{
  "n_layer": 14,
  "init_std_o": 0.0,
  "optimizer": "adamw",
  "lr": 0.00386,
  "batch_tokens": 32768
}
Each number is 500 + 40 x the weight over its row's rms, rounded and kept within 0 to 999. Layers, rows and columns count from 0. Numbers have three digits each. The size before them is the row's rms in percent of the matrix's.

# layer 11 MLP down (transposed), 384x96, rms 0.0832, rows 278-383, columns 0-47
138:482438584546526486518509497411455497497505546530489486519516525477487507473472444567475543509486485394487564519494525554465584489511565594497455
009:488470481459512533443565466474497366516532437550547582494530474526486554491519539514453519501545458522457556603477475539583513560467434517478468
022:487471524507459451557464529469461374517576563496498470516459481505504566501582468459525561453440528478565494465480483527491499472465467493462551
075:452477527529493534478439494562537355522493520496485560452433520536484543481498495477454464544483463543490516506471550424516517533499519564423526
010:535569480530481470585497510512496401539504546418506469476512547466514475523498499490522502558470521485614459477517488511443481523567572478549494
015:519510501497529491517519517520472711553475504441478478480487556558496465488480493494470511505492480440481456434471531496393439471570511543535510
039:470412484467518524544476547509485506513529502474590536543470452510461526459489519463489530542494510512488516512521513468495446407454497542505415
014:523442466444518529499471539556507691559485480431531493447477485509439472482482503484450514541503442466458528471499514486417470463501500545481409
037:517431493488500550521481529499554370494508459488506505503497425447487546465499549470556480506541520535460527546499447514587546512489499511519414
013:475471508470467467458503524477493647574454494444455521481477551508555496491555447464479566451472481488443500427504534428463482468489472538505522
140:479516504462520475472423589471523533513433502511532513486554557524516493467451450541476526477506525447527509458527519478476590486519561508497470
029:506528540520522499549476531486401337516575505481514447500421506505533480513549479450517492471469537445552430447476507516524506498501479549468536
010:514463524481481540497518529495466604507449498465485486462477521498484477545526476469449506446470449567513471438508519445442505439558537487512535
012:553514509487499526529479539512484572561529498419523418499444542513508447475442537504495500536516490438462508423522528472530522452534485526472461
081:546563532497422417555485553527473633533585455475482449516522514503511535526489465503471514456476460454527494485463527566457487472429501468550513
053:526498495520571463492473497423463549484473475499466595540508457506530533502505475528446503560559493547534489557491498479493451417506483455489496
016:467483498447498511547443552525458560583538518445534532537442475504484501472503471459468556490482505477481477468526500461462444397485496541554479
034:544564500505485438537419474442427415518571465483437543526563555485536497531506462498470492549547503522488518509503522491528468505455429540481555
122:399560475547490495488522438493516517564583449491457468472500588471493494591496521548569488576520501498466503469501510479493441504513470503510510
016:550575496480492472565461504466427325529519509494449515506489570510567483549492512474500553483482569458539476455461586488505457495499483508489537
034:466470537475521486550439570524478491541579556493606486489403467535472472503500456489506469518468465431517454451509473470502509497495497505465468
150:489452523474527497502541500526550453431528460501559455437515567457450477470528549500489507531528573463461505450448485519564523427510512523402541
011:513544451485499507524516480490485571547433464480481572516573586492537483521484414484422496521506470494512467501525543502425474514577552504558574
061:517493504441501484544494476547476375526525520510534572459490425469433484511514568492428493553467508404571486524435494479508534525516580443549419
065:491437558480488597467519508476496390513482511410508461476491514514446511469549502481448498473463390521510485473512442489505508469506516504562484
030:555541500457512484489516482432458484533496475468419548515548534514455545562542447519456464518522533554445498533479479478492477515468480496526566
010:530548545446498540478527527468433467507454531419503537426505507483482509480475539516424498559560439522495472484524467458510480522536520514554452
159:499580521519488458546538515380493552475558470498457481464486515446467507458462528477456511500547558505559482484432521432486474470508506553504505
063:456462527467463505510504520519533373539484488554539569498518473508497473445502543429509491480524541591466496550456492423466505545487511557524526
022:494517452497513461516461449462536416501485466549481563515564543495506480539445515492480504521561464462489550539500550520455458517518417523452519
149:511446531525468449519508485452498457514543466459546494573443510533467535570505434506453468581518499538514502439494572476467533465493516567531521
038:514440521455489477450520500514538529518462477524572526451476450488463476479476523513569487557533482429500529527536496512412459519546561498494451
015:489518511482507539486522495513466461493423469466499626478459470531501501491517513497426470524528490549533431555517452465499452459559569484552509
116:504518512495442445546508614561436598522580493531543466520525534483579544516485436466470487451499489499418490531521489489460517436488434575491536
135:524500504484559578562494452478524492576545519544465620496542486540541467574482557478533435493500525399495498519518513508411518442510509516540530
160:505497492484464574497482513529462524472546550445570449514486492467442396498503541544425533505485528498512509472557513472501543465571496513499540
033:535442449499491465523462518463522461498509479506465524540498471423506534516456553493534562566537519522478582516526472518504504419530475491506454
055:501498496542547452566447547515464395477479479516563511498506526492497469505467517474547444528466416447548469384491493553486491528512489524486531
155:532451560564450545453526419520511472539472482509535489437447517487491480501471538559598529429505444477485487523496481473522484431470571543510514
012:496391451464546500488468530555541594490561472519573456534514440495453522501552482487573481516487463489473517488510458502412498507447479563445401
141:454432545544522492489443495493509492587466480429512509535504491577544445472588503507502514455517436516444445490518481527428513552538504565517452
042:451457508492505501534463550512456575522544531487583495471408470539459484484477474471481475559461445406523450473515505483460482483538548499483446
145:545516512529487523484537540468519580568544533397499550526486488468502554476515563536421521394459524478513440554502485484531490468480541481494512
152:489498462546462493525503446419412459460512469454533566543462533552442530477586502506518515513526504513447509521544491483435504471453524517557532
160:529499476507549596494551478500449532554453465451468579486513566519538531530454488467556518458444473518521561526538422463584534498510506486485475
134:442470518464550453476521540476564398446454535551498565515560453542545490507489551432493580538471516436409443489491557484480543490489524500509459
139:491499525484459470509508475548472543537444548461410571465500575500528511481554456527500524542476443453494493558478501464477495465497495441524534
011:504525467488510453517471458511553392514578505497526505476513455477563513481534533471557515533503540481519541473543507560582541529462461516481439
053:512477540482525481543457523422501400514478535462514582552486479470460481486497482504485442559561491543507535519526494483570492483440468488485517
138:472487486480510476486496575497506454545440498453521572548496504521449456472530426552573529531451466487458501547491481523497476549505503513452479
149:499497497465470598444528473412505563514521524482546535478461562433498510456538472471464547464465443569513560537522496423565465474546523444480495
013:507476491468492511503462551532477589607520504411501460533460510508501476465455496487438578547493483456441509473519499451498496440504478551515427
024:513406469494536507549508559456506424535531456538502541511483437493453563586547469492523477505474526545488534566465479500534516456471489487515510
176:487511564432474496453565587454554513581468469485531574489489478456481460524562483465522490550516459487554484509482538527479473460510524488512417
085:513538490493473526479480478574487578522524514498449496438499532560516538480459507418479513478497506463504455491502411439475493518482553489447551
152:520461477487558484531514537495602532552453472496499486530429553462502546456551550438455532556501554487512492513490478498499453559465506484515445
029:525544545472475469557480524442479269498536528533508513548494487457531516509525485489542473489548547542497500540505479504576512546445471496476537
148:528514486560478468530538452473422492555554467468506554515499477500473538519550456423497476509520499595442427504528473448485528466502435469516505
033:459485463457482493473485496445536462516467511548445606535536456475516502553544471501448531537539533568460574603523528498520469421445467466519455
124:526529530469473503519488499456451557516475541513492449512512587486516506477427527418506464497511557539486462555488518554566553435459473516488497
014:543593534517508506560510511467427355472510499489508427531528542432540468548442508484497449530533505529586443510520479548525539552554507475477544
137:509496493537467466527486481525514389562525490474468468496481496464498406548537514484504510452477577525441507519532421513478586473470498542513577
133:471455510537538434485562520445442592532461449461498507483497471536500545443461517548522520523483501480535491459529472518524460457568517492403427
033:568460461515544457582504530433530419548556477516467485566466482457479499542579490526558472466520516546472496567491464535475530511505461487512463
023:466514545420474561536433522515452424532526538427512599467531479534478489508502555455430562521533546517466532501505530456577457433434496518458433
026:520483549419530511518475460530532358500466534469563544461490426480449502478458559520472492554557475527521515512532448518499507555500567464463407
164:611501523490446584574464501519449585561512527461523460414521562461530493560545512520556471529524495457441450504513484493432524508426460568530545
154:494564533484516482476448527487533490533465510457512567493510571552516463493495433511519500563552539560475527495489489456535509465510513499489552
040:537523460546527457588482496497448363532545511505426470508514504512505486546583499528519508517485448444550458451473511564476487550527445459517569
148:524533501492480503520521533588441348546507486445547557435533518540463479475512512507474575531494513502500577554537452479454494519449467498452498
009:505567543496465492552448534504528591527467538403489505442444477503512476502487500500500521538512505470502428430538492432403464438540544490540458
159:518446529470521535542517461527542554490547509528496457499473540495468507426527519510518482558532496515505490528476467492531433545559519581481519
134:533484396524492466549517489513451503541489460462472531452482475441514501588577468515424521514511493515442541511520566466461473499485504468525542
028:566510527499493515521566538449444513526487467478414423503464542484521472552470437498491440433511531547504452489434497524538529553515521476524569
072:545553474484499484456542509487504366523492501529377502530521461464512544544482477506473535520574573566515524500488470545532503590545491463498468
024:457559549501498489478504479483421581492477496446465451529504589569546488459457473490448494494537449485489431490523463499482549497512508539504517
031:571495427484541527480552502480504493531471433521487606539540468473467497528496462488450456574483499580487496629449477488517528481509524485561484
039:564495500495483503554527545504508470567517497498489499473466499463480436514504529520581481422547554481485490485449480540498464533527449488494436
009:507494511502501501512518473501504279486522538522509470466506503432515535556540476469510407516501431532537520509537482496513549539497529500452473
037:402408485495484542513500517514513522542508487460536487485470478515473519444548496495436529455472449585492502506517526516486466400492508485523447
157:458486447479533537542487506480490428528461504462476550523467497398541434472544520479455527498522530485542486495454579549496423432499472525510501
024:534543483472532516512562477488463402516478523499460495548554435475445526531546471522540502537483525528543465525502435563523527539517504462560488
157:456481512497459480496526454515491615501520502557500459548468433532523385474497597518551525512487519446514498487467491504548506412527492525416521
026:501546591503470498564496528449418380491557544477487472521452511537535479472543514461556486432507561477534442474476521540536522483453465524446564
138:528509543479493550457492498448527592568495524473534621525488495483541554524494534503546521536477527396455457536455526524466534533473478509580496
050:438512518487489487479471451535506447497454532419481568446517548550448602471512539431449483525499469570538544488458483437547466528448503510451527
156:442480465488465452570499541505518315492547510543484509547493424462510453486536512536512487539506539423485563455480482602482508512587504484506547
019:553453526508527506475584508449489510502464520458420441512496469518470531534530453515503465454503534579526490513442448529574546536504539500524522
025:423413478478498499543468550487503579526469530491535600540484456508486495475502510487496539583483458471516499459528539515392487395494514503509461
168:553499504455501584530573479425553606520499483483479419515549510524502423458482479495495443506518528483496543496545527505577487550481513529490526
015:485513546476492513488467532502483708551461479429493515456470526539489461466469513506457523501535459460435481447527522463442458441518473538506475
037:535511461455536514550502480469408373514506517441414565487486481494498542546550519477433541589502509508572480488498475501542494471539533447486491
043:540517429464504522491521538478495340539542414513410558521554516460514544532477477469485501504556511562453536552461492456560499534488467493545464
013:507561540521478542552518518485408324479472492495484478488453511447516478550483552489439474543493437562586428515513485484472557492577551450504522
165:574458511471527462428483533530516411442501432425450450508482458478460492469475507561472564540504495488484569504432532471521551485521494600548512
145:525500533508469493560538463477482500424480562443481630450510537515512453440457530580590499463453573557508465543509508545478540545482497491441499
048:473467534449527591495478493501456424524530540415558440455471486537438502474570529449462479506462466532527474489544472472515476487475526479504467
025:473521499459461533525442503482496409557504429516469592475529576533510483520473487470444450447561433480438480501507593501450452486459406519516537
188:460482485483474516491499458486486581543478508555496416557535501485464574502503456469493565512454414538541576527526539486621521512461488479467480
021:457533579485509527539523527498430386453460521507533568474446450512459462506489606510495451552527481504555454528506466498515503459523539470452491
153:556528529440485517437580471525506480535500503551550499491534498508449461484526535527500477514477482469500467492559504510425525449520427550573458
027:538501477445514491522541465468488328506471525489432570539516457519483543532561478495473523540522553542532541529451476507583517515509521475502472
008:528508511441515501520483541512513642569551520407491456477451471519550500485505492497481546546515504449420502423532528478525505431504480550532435
117:499419511451527469496493561503376407528543551473497440541447537454463477488496501498440491545521540476491509522558542508632521507486549547426494
043:529445491484522481552447543431526444556520441472487561485455540487494461481462488488451428504558459537459544547499508485479440439478425509474488
051:504465500529490429567485535499471456509514498532433541449524476483470542529567517541436530562507391424592509465494483505464504436523539424523556
# layer 11 MLP up, 384x96, rms 0.0972, rows 279-383, columns 0-47
010:453495551485507480551491482572506503535509608459476531494552543530542490527481563530522496542554522518508453459483491510536533532495528500498482
022:482568486464561490461538501511506512502425423499520521443539506533455459526401526523460469505486485509447525550548523453476474516513542499558507
072:489555482522525466513541504463465526478542533486528483551510487488521477504507506508564494494476539536490491497519517582494467436528515423506528
010:533463537462461549496519515488519511495501449555530525507411492535579486461477512508568518492419453474523559501585487502523551426553553504515532
013:539492494514495540517473546434544460443514452613483431563433422434436526462535535511553547518498586499514531524482491512484483493479489473469502
040:542597498554484461429555472525506483473470489554463504487504504467531468534531512526500444459531484534520428437518467558480534564514518429522545
012:505524521546497472504459550467508489462454460538475431528424469450483512523566516490528478481517613507483459497430493514515473496459488495509576
035:464547525517497434497497480539458530501473549511532501470523510567497491533486504481449450466471441457496467504457570490475471471503484485494599
013:507493483490578506534481513513483442407491451506499423559487421495450468502483514520531498509531571465452489565465475498427466535487469489455496
154:504483477481483538592545492512476531485522500546476511537421455481525572508514526465584505465456512471462472493556523574477457471523481515507530
028:490536438468485527429538440484566532456439527540516534473546483500423517501454571559481490569549497525483576503531530455476460444533510495481537
009:496513477559532484499453549503499487463501450502563450541509515452488519538514520505552498526460517491486611558463518515471417512436452574511511
013:514513501500504494488469507520554520462457484554510507518484444466352570497583454547507530506518502478518491517458503523489511490553483408497568
087:441516473508553522446498483492560478465444520527503494446461480461473467484469513550507411518535544517553469545502485454459570522559506506501457
057:529478486501451563492521495577554487517486545502540481445522527472547470451493558436549514479433527470559527446490500542459594588476538499518476
016:559538468574508478451543465445558466416460453572462495476484429491472488522506505527562476482525519508548508475534464488446504529523528428484540
035:444478478507468572432550495558537509500434577438503544458491447547435530478444596543489514496522517507536485456513513517507541476528557512526489
141:548469476474515476500450487541515513460472527575497483484483443503457546454522508433426512481526530522552496469515516489459499514474534505482615
017:478530509513494542452588471492559505454513511514540511507469440533440518448504532557506498550581452511554536509563468527475516501542570523463534
035:525552451514546514434540466507542522496396474518483523526548492518518473524517529490500515497489548555471501515454529491530511458596474477531549
142:516562504573547460484459504497559498534492467505437431548515494504471481523488494532508495474503465461551507466512516458613490538557508472559472
010:517442557517465511480509537454517456433535532506519482523396496486563477494495577510596524519469507456492507483523447534515558508466514526445431
063:543503531550503510445535486530499498465523454457467452518492545499582509540533456501550487415563558620451533477583528539522461442503425510510525
068:538572469540548440505475488543521508460508493547414519512548514426520502470496542452502538518554592515455528540451530498502499451523453481440510
030:450552484577488484524453516492528517473493501504487520465506482475533467486446562451550478512513513490532494433538488533503516447513524539451427
010:535448481554504465510414471520577504477521475586477472537462499519495533542544528500590493456420508525496547468512502467499518453515486461528503
162:478549499457484485471451526534510532442455507542536470492438506522505486530536498517482500454486532427540542496431471521542475514490448498516503
063:479520518559497422513549411532467528413472512512438507516509447497559500546497462588487495524515438435500508457555461548524515518519486456488494
022:482469558479495534454502503522490502454496591417457464490436425495471547442506503515462533504488495553495452458494484516547563511449578480511480
150:501518477527466556504478549524507517456479554508523471467556474527503560412476514463486518513466499489571433452539562462488547585457501517487474
036:525517491519485539464476519472454509453541532454429432535476506500572504543535516446461494451468499554499479476455479527500514563497471486539549
014:564443455532472484515451485481542506469534510580498450495494549485588504531491554488597479474437502545557587430515529510457504547518489518501451
123:554497448551449568510496484444487478471447572575444439497449520516428545522551552526508473498496560462483515478511502504473564598530476440500498
138:466529463553499482526483490520495505498546557530461474441488550519503525471456451465505548478518409618497492487496471542451420501601433511450497
158:515537504502499476513496516508581531537393536544406541503494473474546501482479482423549487443529495519495416508503522524504426545438528440477485
035:481523596499485506460509499581450515479468582448559510467488511544511470486557486492451472457487499489520466518483541540519553564503512499462570
057:507500503458454559378569421482484514489479530472463498500502480540436552488516566506442547524556560578464525525523523484503549470464509462506542
153:461553480495561486556483522527477507531483591500469502503497507555555527491460540456430528501492523539504469434530594519508547576449418486495496
012:456557494494448522506525499436445507504424495471474499435483486464554441481492506425444465454558555498476413482441528482553459495428472482500559
147:528592552504477504452535514414430532449476543493501475448466496512502532531491524553482482447464489480574531447486568539532394567558453441477508
042:554551448533523525445519487508540502514452452518484480543517504494524453542530554511535492471520583553485521484430516492521502520552448484516535
154:512447465543498496497418472563585502520423537491499461462487475473495448479459504468550540427565551483498516463575539474533508505496437430503507
158:506556454504553476499481461525494520471520495521472463436519456470477500489472518440561485450496487412561522524531509477551481514545445414542499
155:489500453477567531429455519447565554482516536582457421403488437469504504471580446511443458422482496518526485525513530444505490552463523467545505
136:518540472589466476502438504482502528544483540505473483477500508510481545499500487489461445475511488543528509483555485552595507484501485509523536
153:441527406502568497494497471479585549462511502475499452454494568534479512472541480470517455451473551528563440492469518523563456507488496452492519
011:476511537488525561508509539495471507519484566522410549457482454592452503473454468527471474436545455511496465475511508480512514461578538428516546
056:510566458540533566451507448592498517480470477500481507474598545531552475465490499463497554473482477493538446432491460493494537492532578493504480
142:507486409527526486469439455442490515441498492516531474355475436529497493464514581477510466431541541514574522540528584456491459504496491446494538
153:540569524590567487482469498473498546504473438439458517501447468509426509510485508580520515473512470480485410472516462556535528529484503543485453
014:552538518537566483499508496498561486435462492566489492534487424511436521515568486515567509483563573505512481503499479519478501511562507415490556
024:438618496551434461477523466524467508477456506469563484419558534517536445513429541434516478511575500508542487440513520520459462509490547550499495
157:537507474463496545480463501508565529437478501546482426509429487516478446462484516492462480490522452489496521414545482524519446499537507482486572
089:497454530516567476491487530469511485464490466516508493541518444489475476509507493575608498511571537566482551479486539560453542527530432502513502
161:514571558512460478452427517468490528491490538586526502513483406542466493406550516471517529471480390547530512500436495558564490485512506480555447
026:446486477494507489432514413525519558511430543432504517441541553581506505508448544510459516507460407527498475457515529477473504426574508489537465
152:457533503496491511461494483493492532433541480555471433424449472556529550481510542462564519459483486470507498490533509529550512459578544517466450
033:534501511551507445508479503608489482438461504470517479451481513511539508474452550484491418496482460488518459474471430519484506569504483555521491
126:539524426495490442528415481424490477516500501523545489509555486486480509465462456439536463498474459526521476469550575471471480534611465520579522
013:477448519446434489425493461540515528527489558470506544487489527530436534477510482524514567494379423509486515452493510468489478414513487463508480
140:540467494549552524394480499535477509548504509524491479500453481492500538465472499498571497467562503476467483401552580429495421573522461488509487
135:473601444486517516515434464513520546555527531543509551512518440460503478560493503487487513480558463540457481450498511444468432536460484512517560
033:433589564499422469462532486556481532493455550496533467414572522541518435460434574411452474511499478497527517484517529510524478486526543493473518
025:534454504613533447476531472547549485430465492552452485506424492527444551495543460576545429487505487556501498490521463526462506531550525498569545
025:573482539589501487445487510491473530517521511473423473538502552524628527517535478478539463431412457542462489527460518505567522448529484493578533
157:459566489546507507502447559571534517465518453555486484479404461477443530452525537447491513401489515501524485468500557489572487528508542436457460
158:484534545526564485531499466528490532430509488495519482532515417446481531454504505435481487444542503520456463497573541504508520538459494498574515
039:458579548447509530397561473484528503515477533471526480480521507509485480473381545488499477486529498532455529524546518460544504435493538552483457
144:471542470424493533483469487448617558449480500520521374495480510436423514516505543456527462402512501570572520506553512494482458496558527447570550
010:573483443557471520506491484473548510478510406580458456526427461497510516477529454501572492448450519507534575514531529516459522456561505466522570
147:549544479486569501487441378529515493515518561515478479531477469488477471519552475417515517478524446551531428498473459526557555550483501523530460
140:467515523520492588525425475427521515448476487589510518535564434551467544423498549508510526510486503562495473492434510546454489527564454492492534
026:468528496517512438530450499496520517468518498534584506529553514483478503481524559510538539577491453480482546518532519473462482435555467529432431
074:474469581543480487482475484520504513503469499514558524478496548556510436465532589508492432501413395474487529481519501482470474431486491524545503
025:535458454474521499547463526530585512495512550617494513526488402439405531482557505518557562528539589524501511465474527461499469471541432433491447
031:486501549524412445517476503522467506462499569477527492469494530471580462533470570445541509510527503447545497395533489541495505496481465542445513
039:414545537507441433430525475483474509445461500507509481527541485532454529465536485481453483496435465547537552544506558509496510484467514482498545
009:465509507484481472481425431501512566477400505466511506459452499545495530462418554504517482439430469544499492449501527480548447456492476468525513
037:559616535550560447492487563510519482473469478587471498523567499459495497541455501502511479484552517534462495520491483495490447596419526507525506
148:577452507493405439509460503514490548468491548554526509490525516555460538519420538470527527435500469504552475514486498472612517530579447484495424
024:510514545544465452503448501481526525506507499547464513459514557518583411467439542396495467486456429480489490458538523424526498455502446519488474
157:497507455580535456491465475418537529506504515515434535494425517534472507455436536508495415531520550539529456471512510424566465524564417496487505
026:481485422507516462455544476547574535479454486567520537456530495477406534493440495561426504578482439518468523529515532469461467478552526507500498
129:537551491452496526502470507499561525504497430545529508514380481513458481471478530500494493451569424570490453542525497508518426493449443484497473
053:481477455548576497554474558475503488454500503512542463535467483489542454507488454563555465471513538499495510428527485558462545511547516495507492
138:584510502538530581458479452505480542476480524546473538414513526512514578459494482514463508507497517569473501485478511465460500471463464544486484
020:490555489561544457548424505455472510509495461586542517502584526458530438521490528430503470512495452457468566505540515433478472460528448519450453
025:605573497545526509435543512535503509496488451527442455493463498483538476525503504519496489440516553535492465486518466511547485637504514473535562
151:481523519592579493431434481504546536522529449456473495512467407503501507493474495498508522451509448535537430521496440487522475533520526439452535
014:540474460569535487522455513531568501458521499581463435554458460458413567517559488542550525498518595549512515512449522522468499538512489476508525
033:507530536566489546406521512517570487492534481522549478513530537550525427513417521498574438435553488526524597465520474480507466493514490568504497
044:451476604526463447490498449555487516436442570474585498455440499578465451499519569504512480503490485510513492452517489544478503457509494507457519
012:539460449458468458439490443566552554489473486471551480521495512480464545492481473557577527468410443500518599477496519503497441455502483497540525
162:465542480500563498530509527486575536524490510561439464543519512470551506543467503437496470381491481479453504527496527480532447507510523434477424
151:509450558510452494536475528474489545444493513565470489521529473447463518517483534473502499489555453498477484519461546446540433546522471438517507
052:516524492566553440474477514532553500474452457557467517520522502470530472519481508466557485515520519520427511536408501514503489477515492506510505
026:490467493553503454495510488524549512392448573475490457483412443510447529515486549515533497558480505549515503496464487550515527533454584507499467
157:459509483505532461451507560483547552466459556577429459500441490517515517452586453395514480458490505558542466542463517517530509497511489459476461
020:560439448511420471423506414544548513553520476516490454503495550470529589488505448557509510474426462549511566421487554495460488500529483524572521
167:428502432491559421485373513455502524543484544542518482489492505524489459520491558519476495496553550520485508500486559486497499440551525504471537
025:506522547572530487503474491513516516485497489521534494478549575516549451497450545450503417482530392481503527498550500479507499471527455546502500
009:511531468563501503512502515474540445464478437580447489513485419544434493500537477498557464431513545473497507514492484508450491459575480393481556
110:531555509575517488511471443513522442460449483528504513490542509540517451520550515475585514487488456516499454465539490494495465541514437449527549
046:464556514534488536454526478541479499414389559483518459486515483499506495477553535453488506477444532550513496455499511523507555537474604452534505
054:564533552470505605419551469507538484478496493482529426513480513523510433495470507499555531458533632580463507517541502469473511579520523535480432